Weights of a small transformer language model.
Size: width 512, 8 heads of 64, 73.4M parameters.
Architecture: RMSNorm before each block, rotary positions, no biases in attention or MLP, tied embeddings, normalized queries and keys.
Training: a variant of Muon for these matrices, 587M tokens, 8960 steps.
Each number is 500 + 50 x the weight over its row's rms, rounded and kept within 0 to 999. Layers, rows and columns count from 0. Numbers have three digits each. The size before them is the row's rms in percent of the matrix's.

# layer 12 attention query, 512x512, rms 0.0715, rows 0-49, columns 448-511
074:490530575544485492545432475534525561473506529464490441474508500537548469512430531446654509434581507602486454546534463496515508479568521553524547535446517506541548498495490529546623551484484516
060:430422641491477558491466527559521547494473424490529580520500559614520517513495517526504493444479491420475507549523504415510508465496553464516448557477422499521442604486520469527472549484622409
061:523515491439551503519491439465443558440547595509473557544569446517486525460496529498445488494461537566473529570589498573526561503492432462528541464517463484496494479483500533565513551422548473
088:549472470489462609400539544610511532466508510478473410398444490515519463454563507540529548480533479578562522632491443609459496464479503537506517507482461457458497512472465656520538463570521491
097:446478473445448556463562469506487508609469486478446554519490487485510520470501619546539433549517551416531473439500466485530511562492478394501458525491483525506495578556412478499452615383466518
093:521450446600588586363383491507487547483461434406567413492484560504506611482489444491534545481562487538501503522566452481511492530493497508545436516448440447470459490501458423457514504496503499
118:503555631462472416599594463433523476448522554556479507427593511527521437546510525573450462586487472436472430515472529500533439514567511485494496446568553553567526527436541519463458473522444509
098:517370577511434532541542482541471449544517568484478524509520518471523476548434645523509479558458587422497537519517497541499544604486505468470503516487514577474436520533459489443511574476501517
098:440438455562446479421452562609511515541504395480527487564513537544438449497472507500517517487427605362444564471526403557471551560448528459551495556454462565489426475579427486489523497474476476
112:463450436498583555389440571526508532511532357500504487516458485481471560449512513504480560451562523521503564500467482461456537466429526563506460604492443479493467476561452399517488526487521517
111:525580595462466531553485543502425421524542532572463447492491418562524456466588531483503535472558404521533363524468539468535527499434456579479439449493546463546545502399529476511520509513466497
111:479504574535540466582479481445561507453519512523496517542499608412535537523446568479513502604482547500469533463599521520517430521616461536603510481467443554391586499471479529449513455446451404
106:509570414475488501552504494458501597449449551549553480506489565491478536560416500579499481523464667513467582512482492563483420563576495528507565516525501511517442472480605560513476549499504492
100:543477430495506539426420552484556372531498482575495464484466541492411517550536495543453494475493499423485533466479497510530571466439575430474500541511492521557548528546479469511446503605599531
107:503519411523542495440456455584508450522616525507434482419591461596483412468527548524513517442421512493553501582467537519456487453486479507535500488534538472440477574476574583520583558458529464
105:481574551468560426534546504418537491498637521569414557494440439475502409448473471547468511545494475545584443548568510481477473503516454424454455370522492621548516441496582592541464534510489468
101:537489486513527561565578451475500471464543545588431491436476562530439453493505527512604411428521529421490614534531500512497535464512373608486441481490433541446469496556503441532483472500488482
095:458562619610510574506507509510396570527508483499451532460486484389436476515514555489500591545395503552535477487526418493432545550464549460449611519527493534527662525555543477548557524537531466
105:506607529534519471558557449549524451520532447539450507501590459504459479527419457487512541523451499545509518553470495537501603510461600461421441412507474505564502489636499534543490546479520566
105:407495532482508511504561515457521536457554472467525508509532542421466550471485491510509550474577486458458508514565552444580500552457542518550516492501521495522458530607395441434497502454507433
092:473488564488479539437561452435512514577499518468576558444468514421421511582441442483548521532488483469481590374594515429523444442537544546501500491556405588531475556499480467532425441600554444
101:563518544516416539454475645538440475474574541454475435485490468489497562492553567497488550488537445513561440393427592479499573486515552510563453448462489602503540484550489487525600442473489540
096:501440621516478469566439535554561477560526459560474516515545453499485546595572612551531508423523565477498518466511464528456573380424515457474444429514481529483525602531419519526491450477527510
093:568538471511499524499604537431544434501477474498452496399514543450460463524449490474587506486451587467482525500480507530483469588466413497507561478518413479493385480463529572584464534459596466
089:552473477490512531409473545565441451501464405524504444496491450478519478386432485448503476435469480494460475454495569525545444567502445504482516559556498521483518538486536505504562505535489470
102:484469533494473414539594491504460506450444457471470486554582490644473534557537428546521444499573517463477546425497447513475627493472562523502438495464564454472544492466453467496506450560480394
103:457447550600537521447417514495535509500481485474524443498474535539453494403464514431539542474467545493457581433494530430511506569499443478523481584569585505539462510521523474520516495449500604
103:506485519538500405462486533517470593477535482555473530456553567450516508510475467539443459519515482451522427418565486440543489448489512473441536550459606393571477490543524522426532457526507464
101:547545533440448508474524419651466474506470557528417447472592453518487592517489445423565479404543563464522462488485467535509553571494428486461526456446550477540417500557462468531530549434573575
103:473527535396486418513510651509487468448454544531503456471456455444464507564569412511421562457395538500505425463469500474449500457586495471499451519530563497469474470403600464514529583638509431
096:471526504447528507533570553571504388486492501480443542566410524531448502482514469462452406576533550582557375497492430375433510401413491585515499463490579355562491447548548470460551552613482485
106:448544539441489507520494444489583495572445492513559511554455567594443480545515477472522502496526531489453504369540405463436570525424451472508514455552458474542513477523487568585444494530570487
103:418405465506501453522581456646425668427491549521507414439487547523549498459441506516523457526481491462498495579447374460498550504471495505609472397476507484559484499576496451517494526555513532
102:524595570544487448508399541391530465456545479462562412557422546561490538455433479517584439534501511496444540464558417454490525486520506486558489509522600514480468514590534473539461494432665553
101:464485410460482598415553518525593468488545512449546463519432576475488479472478517546519477479425477470577630550564549501483442493564470553592568546537435495516429527495561558565490553476488522
097:488493455579511492437591433560531409538494414571392528542468498514498514407518442463566488479497445567501552464655483525479518477536532496507533538516468471438527559540460568424461493495521579
100:560436513466557522425464461408446525493485553520456584435549595370490551493448490528439566544510515597512460502543583511535503543415574531442528446489603510585552526455470489474524544555523469
100:536510509590483513460494565491464517591489509570496513468466485514476559560421469451451487492472519496562454476555523503518439616568541504501531414486468565471547456400473487496499427593452542
102:425548493499514519638502585474560456512448436533529543577441487443536477517522423504504496519496429459437493469495542499474620605420477518460448525515608421531511562504532496490496613440401470
106:476448412488497486392535573493479558467459472469570445589497388521442488511546474573497501486470476473388552438573475441480461503566416452498575569531586512485520469448604477510509529514469425
100:508431517414604451514498589498498550594463438511464481503492480501504422517511506501534397472460562483518551476448504459544424472461604556541574470557530435523551488465445414543487483498437446
100:471470528553508586535492521516430541416591468504478485481591345451481519456536476511495453533556555546497442621425527505491466506503494471572510549437487456507475446514471498513545541380485624
095:502478510533558476554532419409407578488532529478449480480502560516478534454565558578535457491434491440449492523452571519547433460516450488463474483412573496582538489482561464469531546373428520
095:486495564446504483524525513523532477499618499441512530488511524559496518473484476481389472444425509507514485450510515363572487492478465541549445498469550446527567478432484524568590492353533443
098:487521541573497546483359468488523438502476499553501489556527556500514493479579495514486537654459506540475540543486527390448542452427451582516454461541520498495481585593545405519482462413507511
111:482490498435476470487533428516509483549381554555504553424469583607537533561528458538497558465509564481494468485530486599566523598447534431483511502423453473454498520534496460510561440503517457
094:444448501565529511372568412531460560391534497517404452532531539461497491464516528417629448480523515565518512544576413471396445465531467544571549493490424543507428463443573507465468545489502462
108:454542458421467521394405524569496554472437452482528412501522615498520534519461640489560525546483568565444577507386442455534481467457487528510490621564462497397478591476518491522472477531561459
110:503491585578532569550512454427475479478477575611455516525481450568513482528486424590418536451487482450587521534400526486417453499429390537427440575474558495546631389493480507569487540526516587
093:521500440520405539575554413511572519398497654555379526435507549427425484364504531464463491476499461547470464521588598457368511517500517477505492510481515508543467507467482464542471603543464472
# layer 12 attention key, 512x512, rms 0.0704, rows 0-49, columns 448-511
067:556547442533494485503480577591501459502423517518630496477487436515580446426483534395432511558441450512468489484432511432510506429511477505525494456567491511513417469549545487418495472560474523
054:536563561513505555424498483524584401498464436452523461557606529452501496444514475463420487537513535456513524492455583504477529605466468490554509494485522476425479367515504433535452507505460502
061:497514436531520395439486502554530475437509501468408484502530508415465478479576466476561487513462446573613441566514536477490443528517514427532554650556548521527476496483421440527473515479531509
083:620566441487468481530453612538487482508502525489565514573478494567514480466441496440454512517522531555456495474481515429556528521515557513497490410496536475433533470530630516434508511610414603
077:376573553446460617596567476559495494521402480432490454471473495496460514482492559467532504444514460519496497507614514547585642497380490458488455405452460527452519589536427448382464467516562504
081:522514437548508548425474606483458523476523490568510551452542526550497489507511440506462415485504494436572512399511481536454469445504466510476516502557508379461483518509496586503590455478451438
103:403465483422512524593522404522522457571460466508486571428504494453522492451427530492545535499548486534524500602552509489521539471448461486474514517444412569462537469489452386456444565502487471
064:598502514483430426565563589525432561508518490485541505505507516528470517457489525557535518497541475562555486445570466492555562530509492445474460395508439453440474477523410427446684429514400442
089:560524464561498528376467519520479491407481539578551523460503516602494495508550505552438497481511493467561529449394528501417455473554537533451518597546597495559467570514604578476522467490485526
078:518523434545497514440460530526541513437509480546535462597453443511529513570596500515573562507531445467439500540428507416412414491504531580472578595514537502480456516550452593565451483491535582
102:457466546455509483517517468546480430554537527501474519460532489437525458465482499459485429568499491612482492545569546558558495469435454438503401467443398536533512457526442420513493491506514411
088:483463468464540504584511567424494488531470463410438464586478513445524530533491403531506489593482482489423502468556490500459424508472512468548394434491450549449436576453407461366606406549436422
094:497495432561495476414444464526507498507506493499520484548518532562487497440529480545536557428421494515497488465445515506446423412525548508484570596551547461504501469478547504493462491514457494
099:570600546468442534476413516454449530524480502565549526494422469590541529522542571511523572493508425465439592456368480485408509533504499494441601611603549551493503608538478470494477568528547536
117:517556481513545483515579473639536497580438426494523452481575590504455496492457438438492402443587482462428606466543507575564486488505565488462544482480481514502456454571503447511389474457565527
112:514547480475625487400512521471415464592540528444518552516546516498491544487436450392520499497472462505513468466454469564425463507490502410506505492477534544524508504470530483441495524601506401
095:500483385488559488517459499530442465519519557436513514531449543487446529517446522425541531482499494410449512446547455536532405466457611618587450464527538494538412524539494457500515479498520400
096:494595575515508544384580503518398449503528582426564484503438487515473540480535472537529601536458405464607487541425417462533500538331533477534533480515534515485501575453458445481481587503528425
101:531401458549424496418534488462467478545492555528438507490569498431426447459479523505444529508503482521461543475522445527525491486530525495456540465482486441502420456553517553431477446439538519
099:532469555520404532451473478445384439452500481529419516471520498482549430551543487552537572540536551506481510575457466467424506512476467529519474422484519506435470487511490535446542421469448495
091:478521543464492459561496430529483464554429416565487597444525472499475466557522496390522521402497449464485572490493439597466434553516443537520421486523465598488493529374520499608485448511497461
098:462544553534467390467494554552493551444529592507432523422495427429514504499427487554530521532442591518477497540497539413501482475557483467490478465609461440474411517482450555597455509502532527
113:489515476592539498471557515561510445514546565579572447539487481513537499536539557567501603585563456579551543530513479491540549466557467407455521493517487561444439478486396590519404471502559482
090:386478504448490489548504555487439475556497533402489449573594438482484431493474428501449534439498462400487501503498499484519424486621524614546485416576527489495548468490535576492575638534500480
097:505501558505539414460511526494488507495489519538482498472502449494589523537557444501464495634512463475515510506558632422477395519531467509467404567444515528537515548532576487543482565497479496
099:404441496596419449515474381477487590445503456533497519492530502451448451477475499507470425488463560555452517507533505488460564529447573515485441518448582389493461473514477465575564417524568450
101:520498473376497485564426573411492541490501593490506503560532549495563534443554371536511510489491485424528534541517528474482527505481493519504554516504532470530523548550499439490520541493488495
095:625522470569570491521440593475535518525534493518462458449454459448476524483528514485562519508440530522514511400503564551543466559427497482534512507491501487470430495466571550460527490492483445
098:495501536479400525413481559521460504500500425512547472539509472452456511487481449473480565498574516517443389610540489426481493535475540407506434505406488528495524520435485579445500490442426551
102:467516478388521464435488524406461427523502483554506508451516469519515497468487465510410512466479464528584496461561595447496519496587510461435509548419541514471465567553555474417539511563445471
095:540501408516554482427561538476465534454508562474502494460513508474480497544534560502492442528497506560510476482454509478459479521476501559547512510408556431477452550552512505439480563520488489
107:458493516470501494526435526500520426480563559495473523485508555524545447576496512521461545524426546538438537520478490422374528543501393477533511466469446484510514583414434489538460508433568500
094:540443456515445474495440541574585450390481396554440529535515459473504631510547600514523445542501435456501612542449479508401480478487501577445476497538432467421494554617469446474496553416449531
100:616548531444537515434464538533585526455568585485621366510487559494471484434560555504500434465427403497448509570472555449492517474462449532515576539485397480497419456551468545527396520517540494
110:529521449491511522424539542518520406491474477458471475476559540514455425464490467490524542358577484494575529445410522581495471450605528554497450549473422548472462491516577519490406605472526605
104:545420445480535500485460550570515590529538530511514514526521568478556485412459524510364565544484461535457551432484459490503558507572535538427525528502495564557444531468554569416395464571460570
100:539484538495453515502485467457490416480344518538394534460449566448554440560369406537542468522566418514504562445531528498496531486412537480432458508553616504478523568490501521433541494547524527
095:506498521520478583435440536458590492549567446524640535494559466511547488581509465505493486405437580575475514462555466499458540560585542472483568436430515533415559554481503572469435475561467491
105:426476512523483458543452566397487511552392607526425583527525509498539435505605512503495553502454508502441454537472531502510540631484450409488518453541548515537451502493489477457484621435440527
111:456497471432570458588561500460516528553507408467524561505415529461526642448452437432491480468424495405509455381555480522584501568586474538549466598484537485481643506506566391497537570534462455
098:490495506444467503446460555486517501457423422440566496543579520526518432531496522516505473489447486403476501448548490566501392433517476529465558530471454445458569461547495490541462458480468486
097:435432436482597491590508552479547476531422554466475521461531381492497503428564562498579521449551494495544456503507524488500449508578491445533492549506576408506548456471427452510492537526488500
093:519522499482513513458485468484523467476516419495520431487530479546556493471528524629552444597521549502552568538412516487531509468513526554542575554481528505557519546503440530503509479502516549
111:495542436411545504469439487566532424488526493534540467467473455526404408409523493445535453450451523525497437432464542499528541527500434448514445466443505498479549444495530467533577452461486525
087:490522405579543424484504480401475432512501535572488475569500586506519611547571527537496480481409547405510522485508476454483483544398449526552509429543497486554548548524505490500459587480508437
114:445449588549462573531571596556535581416436493487406489529521490562568494637562476521532534475562504542472488559498480460494539523513536521445517420513461514533449511519470489435540406439428497
091:434516480446496459436493473537476524533465525472502518485490483564539565549463428564416546471612479456516444432489419530493446448474523574416489531505419449524547434521491553499395501534497444
098:426555576457470465501432510559454459540589426562561440485452598495455535479552515520495498469442536567519504505407506611455537420493533483490545563505503555522439488546484445637428459496546477
096:572545527506500468549478583427535511477482482577508441546460445476481483499522518600418446602376472523457574500462540433535519537512516484508445476565596484488561510472453489471465560518491549
097:480461457436497560575518469494456486525440530553458527467510530525586454505496541524479478551597434464495507485503521494455550593496522568414550493493505501561500556453503566446582531482501476